Each number is 500 + 50 x the weight over its row's rms, rounded and kept within 0 to 999. Layers, rows and columns count from 0. Numbers have three digits each. The size before them is the row's rms in percent of the matrix's.

# down: layer 5 MLP down (transposed), 448x128, rms 0.19, rows 385-409, columns 0-127
# up: layer 5 MLP up, 448x128, rms 0.187, rows 386-409, columns 0-127
down385 089:465512555527476433517545524494542538421497501426454487415450508476519414467484442540555479476534584488525533452541469511426464484525565615475447503448437481558478590605513475470570522459506474471447458502543606605543448570478503493421448536584476490414504566474520566530526381500411468429508524512543487527544554641501567532481465456535544555503531457448519537539408414507488453467543
up386 110:483477534558382579492479472518562423535496558429466532584609457556451453547544521465458406557522511437459405499508556562399451583537495572536472548551516503427514478539509558504514525440561539522482512474538433491522488595486539449452567498508451525548569519501512411387468502523540503489442497501442519505446497567431415532484575456560518435512558544520618469447475460494483471577413
down386 105:433492463537505420566453472473533492486458461566470537464446525446439430471584529507502550459432558406512453595561591502394476456465423548501521482423428542499566530469519553496545588516554613533512491507526542603485540418501496513451510616457429475516501468503511432531499531524429565546445491548555508503420485546498525604465502606533456473500447448518531513522420499554511381557495
up387 091:557547527483446552500474513475579507502551502407644491549503449541410465476560494432478533404470535487489564506517420522418518453606537528466493542578487529443487516474442537541518580546449478459539418492575474525462455578523413473443518616509442434424517533568525460452509561487491499552449436576440471436421547512530553427432463498460484555515464537553584480540482516567545561439533
down387 088:510516482380542551510558627523510548466467556553444445414495429489487548458515491584571507535451532581561480521485458467499434490490457616534553510480439459526526462448411508508471494526529509525500588487475610604482626449465544574448476514493417550609527503452406519505519499480459523493448432548495444446561478488537473532472484467469504436550557479534490542439452529569401409475513
up388 094:462457509515514474479499437563500480499532453463477551486560438550458590579488519484424562513515408528516478390548511483606482484526443539461472514467477513446558523469486518441517662455481558573519531458509508539529454461535568504452521488555507342514379521475500523567516544482505521450507497576464478600473463479480505368550533641433459450478479572529519540459462396511486494499522
down388 097:553455533569494471493535561477481502443424457541417470542447451445520474570526510556495503476466481521545514573575440506468419471511465491461477482539532463514446482487425597517335582569432501467488474583590545497469543497440530487527511512377537470497566458442446590523572462510542465519589607474507523514402548565431430476485548417545560438544481476582528493474472537464435526487560
up389 091:512489430525505508509449408453477491547463563431485493520534502495504473536600422480538418480519605422496526440434493485508537502459531510565506562580498442553546491509458569540512463508485511524576586531550463432475433427482539547548572494565463439516504538480594465477438475512472524478450560517469484556482441484450527448466426409432547498535407348535514429420546425600576551565558
down389 093:361575536518523549556468482534418481475512509535505331517491550580528576496503526556482520506519501370482431456549456488478546500433513535450531557480494476509509501456561571571534454454535487524559495494419401520486526392575516549381433483496582487492430525446515479574477525510500487495603577454400507510599554574467539500529417480501478461498462503508532527495459474526549580493480
up390 092:502427441529535536503501492506593456480510475481598518532523497531528529548483579523490510449517418508509636572454530532593535477435520480542482530423496612521516483471427510384513526406513469548480574475553476460455545453499459448509586602537481553479557520521487619420492520467579480502503412460497543508399511472532517456542489565468456408464477525544422503433465464544540590393549
down390 088:515489432477523594518444535531473521458472473503550330518572500450531424505592538539520466525556469460537520518575540505565524530576473564551544573465499432496467439486474526445491439500563593425456584344461527571469521433513537578533496504457521484411501495528571396470541498463521458419519448445543467513534451468494504555520448452512485554520510434562496479481555503555471378556536
up391 079:505513516521511445508429459477377570510432451502541524500535489561511499514617422495519426406424566458550513438358533525525494531554498485462519555490474466511470535462506449523578501503470554514533469589508486507526412485470466511525464544541482479416452573562492513470531560421468518422443568583450547625419524353502537486531465475541542458501545490522520500489565400541537513446591
down391 090:485477422446492557532476550641595461549485400460535444566375467581582504479405530515487559522560480473557494527551459454456478536483515517522484529469474488456513456563566478497375437423478519585395567431422476500490535488540497548436542466523507538530484478506553546470497535554472463556489498526404505567577480529489492479524497471573483436549411552543437548452455484569425549574504
up392 100:545500442456428430609483414470456499552443493586619528618478537489584579483543496463379402486456454460575475409494409495494469504598528590541504439453459550548547414507569462465499476510515557483507482404528505439464483506474460507517472502528480524512583486582545523470542521517483544474419555519500447591518488505547501530431490444455561498504539482456461490555448526598540503449443
down392 092:432481583457550446597534428479513489522536396619409474467507459502476473490504496520489432510461547397470512481493523518434505507488443440475507459574432524486434433431557494543503464439434631447593484462330508500482584566502500547554555504491535449511501553420501483544517485476507533527534537512504464390510467427496512612508565531517621495545549467519481479517458524512560542539482
up393 086:469537533573386526504471533574436447519492536514499454485513380548484538502400436522490385504494568534446581479536539608533595516602463432470486490493442518495541499495427522558571521507510533484511600520487495462571489517528370560573523448501422522548611481456503459591458440522610575506490495504472493516554489417534505411454558527439542465423518465478488454548500504521516544525492
down393 087:505447469405593539465496489489589563519471475474494514486554530464555422537559487536423534528577473434459515502445394490533460606512493466487469586487515496481529417545570545425430436558527534512485531479499504527500502477514591456467606575473486451509430536469484520539506547471437413609377375457474572500489486482490452516561416452550496646535497540454547451503536492501490514491446
up394 085:431522541495565458493411437477507451600444458540527507442520493484574539511505401533487508565508537546451564513478508577527496503425536470472541457526462487441558491443432526520568494546520565436502462501502530471524475542450479445509451444487472517627469530514566497627501534437496566453476490503599451451534541426382452435559429587455633397516508533512513410536469552492541425487553
down394 085:447487503594419523519494494537524437523482488424519449564405513519490515416466488469540527540526447528601541454598497403459443549518527521506570597581503538411450440524556523430447632571478490472464509520440510601549524486584458533578476479458562544479473463449557490377456514509396427542502498510517397502525503500451475534458450484571444542540474480486527500427559529440509573515491
up395 094:478558555629447591470475552515420451593478497513446532480448449440528503480521482541451507515454582421521513526419529465476561411489602523520457516579506480434451529466507411556482501466516439580576535494555397534442498467484468514494541470531479406560569419486488491558461513481465443534498483623541475502576615468528514552441484508509564450535563430521506502552513488393576466518554
down395 089:601472549516510548499516463495422577498471493464465555496477527537437457492470551415551534501475528415476480495587436503482466469561576505494502537496477508500445534483507528525423568498524542530377507416512524452516464438494529467589473487566489547470524440445502512563603492414411480485470510512480533611417470542495460544607499578598495453562467690448494527499448459522468464414548
up396 084:532507481517471500517526532425476500496523536509511502439507466554496520475443414460575478484472568445393544494581514533432511505410520513545539587513441486495458538543412474576586540534523474502587460551495448525502457602543571477395539513547482406533445508598477482552485442396375560531545549594508525565527474520478548403485423494433475446510430472529583554502472543524421560491566
down396 089:495476467382457592433537496555524456483516493514559422502484554462490540546563545576455512540541417481514549541522443461537428563508496460499478475458472568464530444520528524450466538458537489565449571418433551553495479451439564523613547496530582500471432462569528508549479491502515451494437508503466533460635491541456476515552484467497511595516394495544530538459515520571334417411436
up397 090:509546533503354636572530540554507508467434515444546513579444416488396487520456518483541501428514503456478494530499515413415510464456525492516405537510415506499535536488511518580464439508538483572586546499458444517459499528477576534506546545587482520453443587483479583446478531495403460512467474631423559525547489560499487507516483515392536453458513441579509550511569553568436522486483
down397 079:485499448364509464505496478495487525461436499573439447521497477473533563522561436442457452502511540575576496473570410498521482506604527535437522565499548468458508490468526404479505522592589491480433619558478413534574482535514477469555500532519566563544414457529397396454510489532511441399519547386569514573566535445508515450473488571547501499458494440564447522540530492529503510429447
up398 100:449489501529562560570490404562429506522451383533483489535494462447611528513524570455493559534491467584473511388491586522419497509511591560530516499519514516559458478482472556561469541423479581529552544523426481408534503518528389568536426515559428431477507512489400576411461514517500409545442541521532455585436533454512512485525442549516547481499439471567450532520507531581572541508482
down398 101:479416475487538571449497480533591435486489486517573504547352512525505470454509456527508499486512439533505468448598552535398498481452573454530521431521435567474525575545503465492525562480501417409493535420518543550486537544574492500487518541511521482523524560508528531560467515504431442478528477536508600503479405473536343573424476556478428463537415559485623533592471474524494518412474
up399 105:452505450496526515488508568534495433648462427552476578486465461371501476458455439518438378500451443526443507477419486400510533505433433583454472513465467485525533516489475479541572507409540583463431455522459504518360478604519518524570509493516513516494467571517469541507538546555519584541452518552477489569532466442450411459572497466512496542518474513536432479483633486471446483546523
down399 099:486563432465467498499516555438504519545462586557471482450529482521429502497497429536440484547561540445535508433519449496448591454625527487525489513570519456498479479479454493496484485511525518570504496467495503432573549523699496520412473532455481466557527346567461489492515545519466566543559443478471522519568479561523496565473461496369575403434563547448478479525541544481461397514476
up400 094:469450370528488512506538509468421442549456595458499683571539516460542513468468444547521524517455549385556531478495506480506493503592605598512470433548492451595510415487534572507487506387509472488525444542490491507489488422445421429508533581502519439506469519548545460498480514551473487486475516487486490526452546520483589373503439545512564498453420487509556531452540493485535484578563
down400 096:595515460464460445513532536477564502505464594538480386563520414484564542515443533566450450457531533619410407554585550500503497477505483448492458568551564462519493591557576513476542480482463543473502514566550480536506483494480560534527450457446560476512521526435446391513439502467443480453424362464499503498558467520444468543455535551430531581523557542431453485552504499547372496490543
up401 098:493439482614508536560536491460498443562473468422627511580531523538541481597536461451453452522428523453558507422445508518429502459469515477538455467479511512510437500482489496529516562449473499526550471524534479495431477463494539503483444450511479384441529486521597495516513454489568499542458553559542530515487543519529476410486574451530459404380535354458524460533587420495591601495603
down401 097:466505462548527388466554447521468476483510469500525458523625377538520477502440472441489498470505547443588541464442412481510439522475454527480509526515439553433503423468541592549516565581519526492453480491506555560497507517528620535514388554520549519536502496594581491530523432516408464520520540337478537471441474451560465526450440497532520525463534530535561409481496429522564603511507
up402 084:475567434468517513553498549494490421570464414422527549496586505479506518524605551412376453521558574486469492520449495502468495469485490530394362459554489397501512513537516514446493439398463593593577483501486404489444471473494454424476440516440538491398557537519516439538440517449538475502472544494495466491474582493472568607526510511484524516531474585504500457484541571488486523573569
down402 088:587455490510472497378474376445480559453483536507481568561490521547428498497384525563568480515523563474551615488521628537520420513427460536495523518501519466458514413467497530443448604532445441540441548488578556513500526507466553480513490484598362570534453523527545579434509529525445490466522500480569467497462405531540495529464462573528459513402535415504464465522445494516509493493492
up403 104:449383422517491455558520453490542390590440505519586537529476440459550551521551560518512601582494415553540563480427491548521540530474527480549426431482396506461490390560530433471525521401594439509490480512577481492503508491479475443540426539522500468511531534600503513523478565457569532491439512545438476580490559456532479482444444546426453433437496437481500608511519488515496493426535
down403 109:538487434543468500515492469558545501574505430457546499565536528574581582491538596466483475616459556462503580429420448504473402572492541509450495433530443498410458440496553474455487525520541486554517521454444425504485513501475504559550423488444474423584486441553508549632534501464506468523402528532400549585461473405493448494536534522438521567510496457462527502478576468559540451464596
up404 111:478418590486385498579483449500416453622491481540487522520558512515510654446541499492389477564515504484504529447431488452475568521447565527435527505459454409500481489468476509418530535511485425429506541554440469466603505495469449434488471487484501566562604517556561526403444465459596546491482508480572486504503602431511477479528504595545484470504507510548560403541516518565485509509486
down404 109:590483503533529452571497463509501470476478492500411426440442417509536491556523547463503512470553592449570543433482454475478493579596422513390519492499484500496485548544569530507506476446464498502578410481546502520475443408372475568580584528444455510567439547602443470454518473545541470567447518595586463491547495515460482417433596557526513475539452492520546480600523509430497472457496
up405 099:556499494508468476493587455620508443481488517474429524503464533547494534593526460457560449536444460551475446466504445453537588519425556577500472563448557521517444393456491511568514525491517369508516452501507441481467543475529511436569574570546454411468498528456512472339499431549545555480520536466484549540576476440533428545516515556504495507516569432570499454646470545496471444540481
down405 100:413561523567463505509470492512423471552520538528561409549517513388460534547570512531491479512535490498526483496515546576507405465573434478387448526513424494457484481545458490470462427504537444525565368478402502540532481479452457482541555465452512447570432559433492557470476535515502545479523532482479504560507638510466556560496483523408484498488502491570384469562609438583605517533500
up406 102:475447519480523512545511536499415555618563508514504545595558457476541467482524467396529556468489568510477486517453510546479556479545549505538418484453528527451483567424493466472507494454433517472605580592540404526444448411409523521568474546490459402550498544581425455492516464451561497448553461572530563527444404404515388471512529485506557565459519491533475460510497594439442510513554
down406 109:456445560492499498533566459506408562535519504542617609497488475469557463471544469570589437571560579473475460499462423528552451447597510488495480442465504544521554485443509602570491571504505435386520542479507491443546472435484451551508500588474463468508416577545529497495456428498435435556499482422496405491482473460477466497431511546571461567573505455480541577453524559432531492428417
up407 087:357558575567476488520429509601559537491393475435457544561517453524589504542528495451426496531509496448564539414507481529568497512558487503489575505552475601477515422463507529474484457565502498565516498430515479501571441469511565493545482442534471468420409519477545468563458473488475495564442541464527500598471508573417452501550365515520528586571506409477448415522437493483519561514521
down407 085:559453457502464572499543543509535427514480437471525443541484509511417490520501527503532469519483455568506534551466476546338476517478406508518527428525550446487560482501473499586494479529533510471506540504458657468550506520475498474459460514428517592540626503440442478451511605489540535370457525518532480506423449432504580544516512486404472404556542583434487568517499481609525440452511
up408 090:499509517447531446483505412537484443512529547532581564590527520542400480544496552521367447535537527550518538405531452504618498545433545450499446442495444545489622493447519528488534530406579525528464471431462498545471535502603550536534523490498497403429519520551577534538437482497552551478496504558449508468473420521512484395373458517410475437574564479516510548468548501461475521450478
down408 084:583479477404549542441402571472421563474543589497423547539504485515568492503435509469574406471551482499429563494543517468504547463581446441463585439475480522501495505497458510517507419481511560511445480485387575539497533454449470510440553496442539436542442472522477441624552539475419527535523538533495497502517413499506574564578586475584477548451523497474494558439420529608425526500494
up409 115:466470451529465506505461526487461432515517535508494533526399522469523503431480516395484413509480423527588533443493524463546518649444517461446520505503481478525535540511503479573532524531460518518499528513421497485506443700459431520620511412553479433526538522455554442402535483444533428463537586484572484581483522493457537463481468556513496593428514412523500401472544491546480498496585
down409 113:467465558464542574592518485440437537408486492422463513496437433496398539497498600466382525499484504515582533420432539459642504563522429395548546478442445457406479464537560547518513460534528495444471590489485509494550464418513481448527529471497484567579547494581499564572487481551576471452526495488510512489534508582558518528477408447577504518511485499599439486447515509482491453547559